From a checkpoint of a small transformer trained on Wikipedia: 9 layers.
Each number is 500 + 25 x the weight over the matrix's rms, rounded and kept within 0 to 999. Layers, rows and columns count from 0. Numbers have three digits each.

# v: layer 5 attention value, 64x96, rms 0.145, rows 55-63, columns 0-95
# o: layer 5 attention output (transposed), 128x96, rms 472, rows 55-63,119-127, columns 0-95
# gate: layer 5 MLP gate, 320x96, rms 1.05, rows 0-36, columns 0-95
# up: layer 5 MLP up, 320x96, rms 1.15, rows 0-36, columns 0-95
# down: layer 5 MLP down (transposed), 320x96, rms 0.515, rows 0-36, columns 0-95
v55:524508519464499504509508499498521474534491447479465485514493530524503462519503498507484483515500541447493560502535532480463514448501463481516488520493496528490465511449481565507485477555470499479484521521466488517486457518513540500493441514500475524548500524487509495502488491509479488496
o55:510538508506496494516534542475540478507478479491505482478531488527572519491500495508496501462458499534473460482429476533468489510484541522504483538482484502501548526549474510518513481476459490467497550539510460481468495439507472484500485478530473535494456498499503505502496512483498498472
o119:501460491506501509490473446516464525499497522489482514517470514474429487532494515496509503541547510466526537521581521464530498479507460485497516462516518498492461489469522478490487497514543522521520457456502536519538497543483516509490518532461505468509540502499483501491497487513513520531
v56:474533473518545531495498496451480496495541498486506509518540475496525510516484509461545486473519505506512511447537526544430440465518517449526475481559503512535503511517487480494484516477497503497519500458498469470486480536518479513509507464503478553519516531480534455503484480530529518491
o56:544517464490492505481517508488550476444495517475482536476491527509470495473557493541521498487506484519519476479529541516496491494509465470488506536463528528490495514499501495523490504529509501497513499538547508522525554478475533507535503534493467539487461482503534516549527524517520507544
o120:468490535513513497529492487510446533534504482510523470522503469489524501513445513458483505500494513473492513508451459495512502490493545514517472475519489489506512477509495507488525496489491500495499497468433487476479456520541476495493490470507528454506539518488470472444486477488484496466
v57:519460480522514494466500515532520493493525502479466469467490515523474448527508478470486490522524451465487468482485513497531493390509545513511500476518499516463525464544524505485489501517501494503456510521491522542459485492491499507517523452533500509521504522554558538480504520526496498490
o57:543518503507530491559486501515514445519492503532558463518534505505443504493501503522504515450502501496499492525495497469512472514533497499503504496509500500488500467509501485477481472503495495480464462450525475428435517470472510523477499511518516484486544498505493508507550464498484538481
o121:464479506491473506445515506492495537502506493470445532482460488496557493505503507479488483546492508517493501466509496518521534469477512514494497496490499502519495531509491513515514537505507509516523539532467526565543485535529484484525509476466488530506454506497505503505444532510506471514
v58:511513510518492538507481517523498528520488550507473487448502455546541515500431499533488510527521516492497538533519545532464558581527467507551492501471510504464493507512524496490503511483491502491501528540512504447485508494521551512500497509459446517500508493548485478541514464548497419510
o58:499494493498500485452506450503507467481490504502524462530498547455525505569463506501514504499448498503539497496536506481509487489539583481512534502498557548510506486478530505453485509486492538509539510483505512489509492492483495498479491522551474509481498485498509516501435518537473447479
o122:497495518494503505550485540506495528519519505510486546472509451529486494413535491497499497509547492484468498515473476508482516527459434510498461506499457440485485515522475500529516501527509462498463486525506472509493519514514509519529487466451533485505506506523511481510578490478527538508
v59:488466514504490514508484484526508488494527544516471492515511487498523538481523506539504517491501506476512491499481450500502496483466502490508475485518503494512518509520507516506480514468515511530457495489539513508488502484500483497528500528461525512471459490458515502534540505507508546480
o59:486500495523507518465470506563487513506512519520454498496498506511478500509492512452494472504502517536504500519534498487526507488539476503483469483450512482509501487472475485473517469497475467525508485531511532473518498477501524485512530480493530483527510536480468539473506527516457516478
o123:495488512478483478537532475436521498512487489484520499502477485475526508517498511539514523483506473461495488497478492512486485518471525507510524512538487522476491503541516510521481513494518536476485524464502470511468506523482471509489482521499468524477494475521491463533500481489551501521
v60:474501458482479542523503502498462498532482526493490510476494508531469455535490478445497513467491509521470543462523525524500510474498510486520510518522487548487494513503523507513515526487487497486484532457495504462541526478490519516485541512499540480522478469502541520531528519486488473464
o60:496512500521468469517485460506532492472505460461516407509516490487490484490538529521497453501539494490493528470495454479572481497521493534470500527451517458520469522522496506519483484491531514516512512460469532517482474510519479484502453510509463495484500505499486485486507493531523475498
o124:502481492467544526484512524505488517512507545543485581491492503528507504511457482467489533502464530518530473522491543513426509502466500470527505469540491536489521498495521497479505522488469485482488501526525467487520518496482522521508567485490555503517511478506522511521495526484470523511
v61:490468489498500504522554490526523503526475478504482517533451510506568499455499471516495505503489497466446491529485479520493520552559533544521455495461496528565469490544453537498525532478478517477512514455493475524533451499522524464493483502479443513487482521437547525527485507484484492508
o61:521453520522522514513450529484469475463529502476501491497508490523493464525500499497537506521495562494453558471473577507472490446530518494505460476476528492440533491513522536482501488442509492472498524543461503510498518496510478488483498482495521558530506504506483504486479513519548509480
o125:480556490466487481483546480535528537545469492522504515505495497492506531461514497514455499480509451503559453521527437503535504559488486504495550515517478516568461511490467465530490513550502518526492494447522509488492473515498504506513511519498488443466493482490524491509519489491447476517
v62:515492462515479484509496487561526527500514515529501519510495516493476503523461486507472519460526497504480470489518496458472489527489477474514478511493486472497478468511526493510490480512481548512532484475474535532458512520541509452516512500512506504496500493510485511489460536500517489512
o62:456482466506491502498478479494538512541500458492513539520474483504499467483494532509472465519533525480520529505500518468475493496490530506528491499528482525493503520470505492556468465474512476497507432514527475485506485486468493542513511529514518491474465492528514527487512534473482514489
o126:537518505509503486489516512515472491448507552510480444485515514500488538509488461488527539476453480516479474500489460532501482508499482507494484494459505470485504470510489498450531522525492535510491562485481514507498524511539515458488497479492475501530546517485490464512483480520521477498
v63:484525486488493505484515501526481513477504524502494530499522465541465486476490541512501494453466508486465498523499482470468469486495542525495506521486508429499490517566528480486504487503504502463468500532507475500467473451489540478483494474516444482471487473503457528517515476466477543493
o63:508532493532521549503524507506467473470519534547477451512521507495515462517523523461503460548478499470505490454447533521518528504483469500487515480523481490535512546486552501591512508496473496483478515472522505484462520521495541539489497522510490507509476494476472507501484508485486527504
o127:504459497474466451508483503502529525524494468458519567481485479497488539485480458527495543463531501525506504543534445493461482482510531500504484528505506503469490442524459499416489508511511496526536481529477482524541455477492467478519487477488515483486533504525543503503519494511503483485
gate0:494487487499536506476504476492495535517495477485545532517498521515482463513482475543539489511513466479533484487523532536486510503491509514528490478491495507498485484566517517531512461517513457503495493519525452500553535516493512527494496483496481531533454495509525541543462489481493500504
up0:506488500455540487501507490504528541505505478477522538540503509498530523507495456530531522507466481501501497492482497442513517544500514517546499487510493506504517489475490541481468502534508457476512523496503543467485513545466502524531510500477534438506526513500456520509521503523489466518
down0:507473500502482531493506531546515513520497498501518461529509494511484503486535464517498475503483464528518524510454483494529502533529527492485509457464528535475493522512494498525538495498427491528493497516490486506491505466476566480512472463473517520513505513489501497532435522488536496522
gate1:528532486482469492491515520464477530484478498520512504541501468520516485510539480497537502491456509482498525473480468481543527485524525489522481493541511520514504478456538528520485509490503543480475512523463502490469492442454485479519477539533486503524507487488516520523501466480526481532
up1:485456480495504498474524477481480526503486514509515505481491501470461538493519519493514546506512496507501503524528542575553497490509478477477494467497463462534529497497462549528530491468494499494488542519535547527481503488517498494470481485546506505493509517506481524509468495484509516529
down1:544498482552487514545497483467509513501511519487482486531516441501499499500503513481504505509530477454505496445509476505474486460501530466512495481511502526511462512523490466514476468493524524456470510507479475524489501474471516519587498532467496504507523478470525497474491520521497480515
gate2:530508469469449481507486537456513462536505516449516485500473476501508489493461468529502522503500501447469556485520501479494535547496503511493521521517480493479549524500498465506507556535499475502480505456540480501523441492500501504497490493469495529480524492470501529536526484510523481506
up2:493459496483518472497540504508485528492473508500520517492508524512456477556487482461487493482520501463533469468517454486537512513516530502536488498501503495509512517477504467480454517473505478537514498524536547536490514494470504466492437514492481505472459537492544507520501476507509530507
down2:484501473481552489502496461483495474541485486500495471491518472487466499494502484495545518521515499483528479524433575491511484480456508515481525508529485529504505502487476474516502457479476487503531507516518473454516465505488505484551554500478485442534484462488517495498491525545511507480
gate3:537509547510440492489471507544501541459468488455514496495489497494533510527486511492494492505477443484473496457452513505514511515516472499526504480485516516480484505523430503491478547546491474487489490498498467479498504513541534531542518488541529566534507481524514520469485491477532519494
up3:521494505522544493523553525481482490500484514511485516523461498538505464487545490485469515531485503504510479477524516524518460565466468516531485472491478454455457484485541513532483486473501537502531504492498474506496531551496491502501499539468500467523527473466518535507510462491502513545
down3:484470463534534480530480474492479494536495487497490536489488496448484493459545481498508475518494494512520456566505510534492486459533507523535518478509500500490504502485539502491483483491479500505515504485477495533515453470502479479515517506501467507454522474463452551530500468528473486508
gate4:499484479469488516489493467515551486505485501474477515528513489458457499524486536480525461554490516505485473439501516508489511449541488528485487496494497492471541465487496480494515530485484507484514564479479505453531535522476530497473492487519482518478511499476554458505486489488443535486
up4:547512510495573524506517507473471509461498493524491477552530429494468517507455497510491456532488500507503458450473500551511482493486494521510511538531465439483461488489531521509519501498485486470468537469487492509473478525511529474561476493478528509461501500507445473459498474518499540516
down4:489510455501533491506519483529550452516546490481495476461503464516499444505508515564495501496510448500531504520458535477478469487526521529554537499490469521514546502485490512486502476445489445487492482518474508484565491510557441478502541521527493465512495488512457515497531483508492510519
gate5:494495485491518475515506530509566515502461496499432529495463481517473532525514519522453515481474502512467474505498510455498473492456495467484499440519435479531549514547533508500529505499522468505484508514518492484505508514528447497501523518464483539519508524468492496501509516498493500486
up5:479499514542492516495492497502515517462520507562478530510487546478513477496485475502469494494464497511430507502503544497463544441520501494491481496511495489460517519482481507509484506541489529478462460510503491541492502516492477490480498489514486533521492508473478506489468538455483476489
down5:542521464476507475542533510486472508480480482481484461495527507480510452526503500487452462544465495490520471513477473520529488567462539506533532492515548484512486504487476492475468499483489522524546494483463461482515510497488495522506484507512544451471509500485520503486456515508494512483
gate6:510510524487501540515524498504500502537501486466477471510482498541506466523459460466493507549435486512509509487501465436511482521518476473511513488506500533478513504483517512470466491498482503513497528509539502510467505502513445516536467499507427503460502499502501477502475490481514510523
up6:476525517504493512517541504454504528528479483503505506489476468516492527475491518544505514515470476485538535524496496458506468514495513496514485527504526524520511466492516511508522488521555459475493485550495523500491553495489532477493511459488489450522510506478503514447486497502503524438
down6:533531522499455478494497491496489559521533492478536457532522463518522457543501510471500463473473525514487492480475502528494466504535497512511481476469513500488469503505477499449521514491476489495532476468498513489499480490538474534512485509518461520432513541511497477550467478481487478466
gate7:481486489445503485482506505488520484490560459510463491501493485470505544541501442485525517495473522492487513516503505494504506469503508491511504506509511454511573532515491507453544510536495528503500473520509520522506435525530508501521480551478518453496486500487479502488516496542501498502
up7:467528488493487474482517456491496495462487451492460499519486484539504465486496450511501489461470476521475466545531477491560540487490503502511489473514512479510533525492513479498454489527502554470512500524477496487522456483540509495486518498491468487503495498489505455523533521550480529544
down7:521515494480512476479485518485530495493517530515468466510469487480511495488505481499449486536477472481482478453510511488475526521493529479513501464541526516503498522542451492529467484473526516471543499477459461556504545497491457518437506442497486498460520510505497489496505485495496498510
gate8:458536481512504496491512493492496522504518495504523480489523533483536528466510543465502494486487480503549488479526488543515513506530519518517532517483519504496495497498522498460537509500526454475524508526478481541471478501494487517467497473521555500481500470509483427502520559486485503497
up8:540499489481525525503501461477542482511532514473529463538483496488514499507469467493488513471497510488468496505514507516493469457560506511531493527495491537491501499539535498529504498492510515498528458484524503498466508471509480485492525548552491520505466519486515528498494518503474472501
down8:500481474486469494484460524494539494497500504515439524457478480513510496471504495532513485512492484510510482520500479485502476532510535483461542478510501505495526468488495536519512522487476495531471489474510439510496489495468535526505515453527493519478513491530483522495478488505500507510
gate9:532489486508492510490493495470477500477503459542537501520492504476486443478496504472462458516516487495492490518485494508449487478566527512477495507525467504479512471504530521496486531457457536517514501508508471504468470514466513444450535562447511474461513509543489478510485481506521446483
up9:517506496508494495500518469485540501506526479505469545503478480476482504509516455469523489505502518528517492537490531530525453460551578473536493491512481489478490520483494544498511532525498486508519548513488514475499480512476488481455506522486475495514503500566520516492479509541520505472
down9:508515484471529532488541519519497496489496503447563484503484524495499469486468524484452485534467503528463516465512476502500465524517473487473499474495500490463500446526486483490476502490492504481460470488519504518486475526513493447478510528498531530504519559493529500490520506480498492535
gate10:515507455500544501492515484497520485489487507489514525503506495475496502538513524504489543509490474482510536467504523468562520457520520528528493464508479475515470524511513536506493495477539506519522472556521490479525513521513494534497522536544518498462475459538524534463471514461562509496
up10:506477493507507488470526541497503512447505525434492532542478487491516511550534446510502517475516477515477499485503464480560510492474455495499512508523490515447519496508467480514540459473532487474549523536470497491527527506474487514445500549476515432468487484501501494445489482504529513475
down10:529480479515490528454484500514526458507507492469491476496490527527486490505485484486514477497478516473475551483525498491510466489540524448513501452515553486534477524480511473502477534516541516491502492508507530515514534496563482508484502523500471522486527476535498527477461498496490441514
gate11:488509542456506527547535470436464482486528494486517440485513514500471494534459510497526493521507497494499447450456491525498499507540548505495508524529522459542478518487525490456500528502511492562464526530518508512499493489508482540489496516493519457492489481520511524496472485500512491516
up11:502506519507511474521465475497477501502482468540497464531503495528476473475504489504529482481488494500510502493496500567471518483482477533518528494468530480521469496525532540505470510511480522497504519502470528505523519475477502485535507451525420477495501482454505509531430481471511489515
down11:510498526498489450499522537474506514544469533482513518447518529489511546508507497541480519517502464514482465450491510457518550495474514494486487495521481523481468535468486515530506494489499486531495460501483486534548516495498502490440456472489491495469522486500461495481511492517512499518
gate12:506515509474457477542487512541493500493509501552506511540531460491510491486529463532508497519515504529485526475432454480494447525498515489515500506513510484539515482537498497544522515483519488539518493478521471483506505507491487466423496537510507552523498521445483557529503436489505495506
up12:537509523469475474509473479485539505522480557497503517492480503509499502556499520554498534528519479485484495530495496508478493457524491463524467512524481496552533544472486541454496527503512509493521509521504513479528539469489497512452495540486476474484506461501439493495516509495462494461
down12:488574521533514501541496533493523485485489523509499472460516461501512510471549522476485515508528519462522513513533520522474514493518510567493493486488481501495471473494532522493519513506485484495581557529527507483459502506519535451544519471497519468503443475489511504502495514436481511501
gate13:507535506457486435502497481516507510497486526489504517479497473520504462516493458500540498514497505496486484537485517448480515544527506469525460504544504504515497522482513522462549490475528519479446501508483533469508525506513504482460506473510503492480513532516532459505481506547474503496
up13:501515486512540475500488494532513443518507530457501499500502513485494550527492520515513515476492500478558492496476492517557506497473499480511534489501484497530498445527458470537550519501484482494502476517485474507469483500481468535521497494459491532477520491495531503494477525469508499483
down13:475508488507483518486471502497527485507529497502466520456527485511514516525508487491487498482477465466498513513474475461470489532476500515536516529497473487471533491512512502460562477511480544503450503528522493544470512554470491484535499497489509504491489504485468526480476555488506491510
gate14:534512516495471495524526525520451507496510464501495488503498472507485487466479460519496469507488514531525511498561504463521510516483458501458514491499544537495526480542471521475490525483526494454497454498487544480497510444464510489540494490512508514472530505487523489518490499520503458481
up14:513513486486504518521495519573453465472449500488502469509500499494468435434482483516461521495476518510517502477511522509484448545474488497489493514507495473460506486503506511523504485481503519490453444486521488499527474461469526446483523465463520491471486501498506546519500471479527501477
down14:493510459523533527496501489468521509500518482504455567513469538531516506440495512513499464525507514543482447495485501497487516491516539496499499484521463542520464487505487471499480517538498465512504527504524480479516502518532530496521490492483520491517476497487465462488515495511464502498
gate15:487517525498508527471476502471501523454474490486477514482543495521460514521486462560514500500477489483546525504532479448494510526495458477508547476450511493518480505533510529525479492496454526535545485484494523506489504520466537504526529491499490519529477519497495488528493480524554459481
up15:460484546469509507509507473535500509523434524496467535475473499520539440506536511527485476484534526498505457487455477500486485476469486463504505522545509563506473507496545476501501524494467478449503462478483503514479501511511520495478460513478475557471541483567552487498505451459500516498
down15:463523512482449522480471466468513509409483518511455505475514537479464467442534452487469516531498517532488493499500471451503455544483486506523525488501522478499478490519461499519459471467515502471503487476511498505519496489463501525519449472501535522483505499537499452506465428509497458491
gate16:505548520520508523482488507498514507497499526480468540503517504463491500497476490597484547487514510550486537449505481520526484501559523513478490505502502497562491464524530480515515476546485536525477509497529469513478504534503472515551475458525479493512488508511496468515496552493540500488
up16:505441492519474485552486535458515465509517596520496526493505506513465509524525513520490477512476474502493486548514466449494495503547497506514503488470526516494534550522475489524475481506519482492474499527480471473508491506466499512498453492512475444537471450544492546496505525502513531464
down16:489553536498487486499481511523461506504493488546509469464503517493524524411464515476519529484522464534510471542513476523493460524520494497515461477484499509540495526451511469500492487566498506476501485486441491501462526502507518483466504488533541538513516553458496461517500495541469537497
gate17:513499516538520466506483500500492488489481506461508494496490536517512436502479501472485462488517506446468559487514486527537508506518458488481486537519473540440493512534511502495534518497495520515499510527488528504477508516536498481537489497503536500520514469500446525483520474520460466523
up17:531466501516533499479484489511514506531474497507492548466517458514532488522509467489545517514506531467485486503476487523503508521524536527509468526498474496503502526501544535522519507499491466457508527478516500470514481508521458480522523522486472489521475498517522470505481503501465477493
down17:496504482533509492492487502508464508510483520495508473489479498450506528543467483531488509510515509486483500491496499489516481481463466486525513511525516504491489471499464486539509444487515511501519510504537530505516559523510536502473520483517530488466472483472510488452543469498504509502
gate18:511477513487485508510488509456543483482476474453514508543493487503492478515529505504519448500468526503505492477489504503514489511419496491504502485472500509457569518473510513526526512487487490495503463510473498502568559509500519464471469506467509457472516521555503507513507466480516519532
up18:478496509518533491491472487492484507511488537517459504494521496437503496545514503511514444514543523517473447481494492466454505499517536492445509510525508534507503526560515500495504492485498478512528529511518475514460482488502496482485483535511513521513497425493490445522510449484517572487
down18:451493454494505519516524466538532506478472477497476531508512491493475526472492486525514502490498523488442534485510458451546525560502476479455511482453472544505492471507499499525543479456506471508518533543456516494481471500494517513521484510499490480505457550493492500455517537496504483501
gate19:488467501508491504515529441504450490503521526470487471534517511505553495522511473484492470509538533504549523531518490486526562439498488503546513518444506491517508468462474518548505481481489533488522485553470515528498482506490485501476477511500503521471495476500520542480489471492503513458
up19:500522500458539526497461496518557517508507512540514484474565518478476462511489555470512499520542498517502471510495534558496485477497501436483481490523466516480488528540495490477477518504498462473521516447508504513496523496513534499527485504486528501533491503525474539518528507512478510539
down19:516513518485538529486474514500480497480508468519545529510540512504451478500494519482480513547521524503513491490462483534491463513485493514520458498537515491486513519510505553453526525498473508474506487505497500508483538500498493490510513474505485472470502534504502450525481506463549494519
gate20:465503515525503551471483492450460516472469510464475491537544489473491517475515495500572473514526545518504512489445479465450461518467527505527524489500505532467489531474556474521499515509512507470489483455499541513533508507518487522494529522492509527492475501476513510506505436510524493504
up20:511507509463486505491489488466509480493538531510535499531491521503449519473460503533476499531477474501534477499482526502458534588512543541513487500506492477470509510501514506476494498447484494497525482475497531498504503529482515478499556507495456478445491507512530507457499483497498521592
down20:475502492530524509534516501453520550481480532456513475506491525505498500467483528493477483525526495513495487532490495457498517544545489512441507463472513463519463459509463556505518508512516490530507487496495460537496454465475482473499539486493517481517488482489477481520488527494461496483
gate21:483556523525508498488502482467520451511497512455468477530492473510509503460505486503527473528464511488510528490493509524492507518518529522523529515489484453472521448520512516490489475500526520523559515457474526493504530509500584516512473498532509534490468474513492495523481496465458475474
up21:487498498495527474493473529470546474524479471539482528464523506543511510492511457538530545525479553518497476496489538459487490468508481532501521494525516465459496509497478495492471499489507538505489534524525520468475486482457528479535496485485509482577449512544500482491495497534477509494
down21:474521508504475523509472472439522462495522475479511496506490490539537454510519493474515483479509521513494499499513468488492455535501524498527508515512513455548534468465456471561540543482425479508526492514503546483522455492508479490500499526515512530496504509503518487525498508448523511469
gate22:499475533526500495491500503453495520480490502480536480529482509481502501463490478439510566551509497523514526515509501524506503503454480516489494475554534506584487484553503482517520514513519503510528543476474524429540495525494544516505525523546530485477489478488477505534527488519505515492
up22:522526489503516513464526525546443561505502449520486564501474500539467456531499528504511476512500554510505484497502510509463500477518533483475483543484521480488523463506478508564500500480481452477467510443513455498446525478489479499512494495560510492501484535477495515467467484494498537506
down22:543472483469497514491501463497472507522446433532510493507484491453532527531525513525477481449490478494440490455547512479460507551481501470475498512519475501467541502523508533490528466450536527499516496539529506493503496461500502523497492490533484521468545493493524467461509529472509503543
gate23:496515513500521496486512519415550490491494463486481499532464483497543541511473535511483523525514476504511499441499504519504494492447510470465499502485533492502499493479520464509494498463530534518522502521485488509543446494513493507504528479501529498493510490531498477485499501493520502502
up23:506553511491493475501495473477501536516498456464522468494517491495465464516507514490479523538535511493492475473506475504547517493510520494505497504534448488538473499513546501507494513532539495480529503539458480510470495554473470515493508497536513520482498498480498506493464476502506496499
down23:505453487507488519514523490492497511516491503522482525524494496499492496512485453519517523500489450513462489479493538537489456538485522529462486513480517418481529512508444521498479484513499505519461518521508528509488496499523499483494498514498496551488505498468497503495502474470440526493
gate24:518486536488519486484468522501501492514495475448486536514459548470517513475495521496496496514467462507505528466484540514469487485461522532485510547486538473507536447524534533497485497482497457485521487479490538492473486503500505488502479459511513504512503499523445464502525445492525521508
up24:528541492511518515503499499525482471486454520529502500501538437495531522535511530467482546493486514522496528486519515511505531536524508479524491501488486558504486484487489466440480470520523490511506530502518465498487548507496507475539551515482466498541516493494484453542486498486527493507
down24:458512526523490492465495491485521507476451494481522535465531487514468516527476510493493505497493496519516501513513540524457503490491501513461451503555482463542533452507534476561521514478486476494525482439450504457470471489489524511492471516490511478496507512552468512474506491509474514478
gate25:493514470460517435513496527491496496492521498515527525495516522471497489530470467530506515495515499488521464520466498473519445494481468514510545474477516480513531514532509485510495532506481513465461483510457473484491475461536456485502480558490475532470553481531530520517498474506485483530
up25:530498531502473461508528494519505519483499474491505514487493485486512488477517557490513554506490545492463481518507450478507480496533494521534534479495525502490544484518489503502458514511485534498483460477495486472467518493503467481449513502483536495517561498480487477464493481486532587542
down25:471493526524520526501518511459537477478490543492524478458463537503535486501502502503491522484463507509516497496532557504490484510478517521466495508506513525527490520464451488506500489556541467539535499541549519510502551508528500511467494498557528489510485532490501516527494543512490483536
gate26:492509484503540466505482456496526471457513489505540510480517483490533478485509507513481529485474457551550504499506480523523466462470476493531520492507490484529464475511478517474502455513506476481514541485502546480507493504522479545462484490462486525535516461471507522533474521506476553493
up26:514481495458500487503528527488520455521479483510475456507509480454526464489494499490482475494483470505540519490495514509487500446536442523462517507469526477491466456520495537530491454500466513474460480470507502473488486495501495451509485522514451476471488487522480467531466485501518504489
down26:502549494490498526519509516487548492460525483510473489505467507511475506498531473508479505493498517442487539509494527492535492556449552469458524518494487502472495526466472481483520523495442448519518489497466504498477472516522516495478529474516452485530536492479463445499525551516521461500
gate27:516527541453452495540468490494513533510519500494475489491510452431486530517466468492472509478509498523478512524511524518550528521532498492490523527487567522495485475516543511502498551475478474499540505498478497517526512514525497492484485501528481485503505533531482507478462496507511503519
up27:484482490473529492522526490540463540520515501506516485477513470505534500497491509548520524485481484454538492515483501481477471454440480477509487555451491483499546470479532473482505482490503524470493507500526501506474512491507498551475480516452518497528473515462517472547495521496494503468
down27:525476492502504476495478560488475481493483525482464502484558453508496511471530476512496459483506503493506521521480498469518476532482498534539500506498543454529487490515535522501491501502477473523515515479484489494449484538512518520534519467499498521489495512499497481561472478524486503514
gate28:489488496510546481453477480513474491501493490545493486469479515482461496511482519486517515447489495481501557489512535514479544486514501489479465526491507495506501497502498520471496508495521507521469536504481487477458529526499523542530489467495517461501482452581537505524492518543497493535
up28:426520513524512485477529474492513499500463524525480502498497500521511504490472505490503498515525472516497516510524504469491484526479511508508506530468491529503512545505525454490456518529479470495471503510498534494516499482488488493561525467519504537498504465520482501501524493516460502464
down28:526512506515534485513462549511434517493474488461506493527504492531514487508465506481494452528546456496504551508492501472512498511529521465537477486480510530512464517497558507465491496496510461489523504502546473464501500493523480483484530508512485497555509520482484514487499478533494513506
gate29:475495502494473534492490550504515499483550466465500493495480476540516484506476482508485490482469506554489553480451487483496499484559479498487563520514508457509498464513524465460545451509495504493533541520477509524485529509521485519502477501493518511506436509489519485505508453509504473504
up29:502497507489521512559502491514494502500554526484513506514485470551530453576480471494537512546492457524502489513506522466478483480485495535509490481534496491478566503521476497498473506477495463473479477525479481488520478477525507483477469502502530473470479540489441504489493520543520459484
down29:530490496522493490495486546495497523517500529456501482471541546504481482451495510540529487498479551476526475518505520492508477501482450513435488539487522462500469525521547463463477470466504516486499472494489499536543482480453482493538503524522523504503496469567511490481505512500469501516
gate30:517472517491497508480471494510482502483505504482496525538517524558490554478499514517490497547469489493524522543507510439469504513486461540499506496481488501497488527516493509494494463472492547460538482471516529491492490551475509495485486506481516481495519520488489531531536532533440494531
up30:502503503514528510489535503505490490474517510509481500497550463492477542507489514487483544507496496485514494501500468525516495477460465512511550489481469522476483544441517464494486478569512493519510549520513484498470465548506478458524473513515524519541503486480500480498466489483455499456
down30:504473492459484468484469503492491534462477534477462465516495466514476480494549502458509528497520469494497528529501479476497512494525499460491453523479481527513494467529508467573505520509519494531496508520511496489505527483441500481491556535501509523455516581468495526484513484485510506488
gate31:458528516472486456540513506511507463487524479465534524488524473470504495478480501516466474493456487530473510460466484471515529504466521499450462486461484461467491529496503499507491483494503474484503518553490467487517480474495504507496503485531542513560485466481487536508468526469507506459
up31:513517527497470467553519486478460481496510484528547494502492525528483500488471473504495510530506497472462530530453499518524529498466480498488499511506508475520466512481473510524485504452527501454499496514519497451495520495480481520484554528504468505563509515475542536505512489503524534491
down31:492457440472495498473492529504513490501510469519459466423517534521499511500521531487504492472445487524507467481462520451497513502497512504509488503509522533501532513523488494496503503541498553505480515470531498505497481507521497472490468492456526507539514486509512480479485493485500470528
gate32:553495483524477514487514483463481495518481515468514476503504473492468520578529507483505500509493520482530514488466522501566486525503446496517512476499481527531518545503446500547493457504537468526484496486508506497476478538479465477490490506528508489521505485491485503513494552517484441515
up32:483513530496505482471490521485524540474507506494492499435508486539499520479524477525517539493542495503502542507518430503465461490511516455516541528497490516521496455490512470504494527502475489480561491508470472527522494485547501517457485444522536462495505486520510496489461473458497543527
down32:506512509467476480540506526491506451509483512532499498488525541490504529467452515477479575493470483497500478476503515575505500463468492488531515525520483489463486499520480515506518487500501520485508469538472470522500452488463474477450505471447511500498506499488486536500516483499514509491
gate33:498479469506493497545528488467522491496516505497500485493476503476452476497499535496533483547456474459516511464487481474510555480509496480495475544493498470556514538471527525519477519521460464517522455545532485522478518480483494499507496491473440464476493540539568536541496487477480515517
up33:503505515517507491488500482528518547490497500533499536501535527481496536503488469503522533456505494564480463563514491526471483515489458478471472478498482512508482466485520497464519495491521552448477526499490535472502527517504439527470490490517492539504488494492440509507542504453487489532
down33:497510542541523516513435548503505493444512494479490491504466502502547462476546510493509501522524515477495505530497488507519505508479517484483511478473495482502490481544471505531521491499483532469489518497450490497522544445509460519519525506509527509516532472506509494500491493529462523471
gate34:503512525482500516531532508440480473505481493481510520513509516498505492480484475498506536508456483511453469493489504485543534487513495540525467526536562482489475554475517462495485490526505486530480478514516525528551504514481520498492486459537511517499490485528528492504504491451529501521
up34:495458509513539516538509499531503539511491494505495488551479493517480513503506492500469533506510544428490488521543517465486479519501484488519505491509513519524480491519544507484510455495514488501516523453451516527497538494492479521439483518510509471548519490493445518503476499542461511483
down34:487483466537489485448560549456506454540495475533497480484542490491524478542505486507526479476514441540489483535463468510509497494484488526524483511506553472465455509496485501517511524537501510490474454509541477463504480480510472494531493511525542505506483494475518462481503510428553483517
gate35:475491529514538492488498505512513504469534502480490455490437504458476435475519475517481461487491489506470474574493504476525474441523493561479506496462530532503474521511473517466533503502480541509509520466481509526510497466513539540499473486514513477521470489536509475538511457534520471545
up35:531493488494527493536486526523487511542556475518436509555452491507526458502499488582493495500540474535464494547505559513559495508507493490471487504511521511522476553541493512494500471483499508518512477494489517479500503470453470474483509549503526430460488512497476529482461510526484499500
down35:504449491528491494506530491464482469498532460492501489541494500506463509519490470539504510526525483502526470436498487494469548501527525481467424489507490479447507535477556458500518535525470475504462495490503483480499538534450481488551496489498435560514477519483500499517492523469472481497
gate36:495544518544507509502495513498449506468521473467529497548497495483490504498500493485460468488533510492494533450471499495518517514522541509448495521500477514498521520488471513494475476542493520485515492485453509498545502550491519523523490516518503501524515459504502454539501496483526506530
up36:465461515498518519509487469498510504522501502546526513504509481498520489504492502545492478460538484528501543466479470488439480533480512493554525493517509499507441514503521500529469479534553524508531511508477477515496506541527508472517489520529493491496523518490491490547505515471504519481
down36:554502529515516527517495520545490469499522524465490500510498482504501532493526499485506487512496541501493575490488518471482512526540530510455492499468466542515534459494452516473536520507461517491528484500514482535472508498510500521496487447523480455529490494510476466507537441490516524541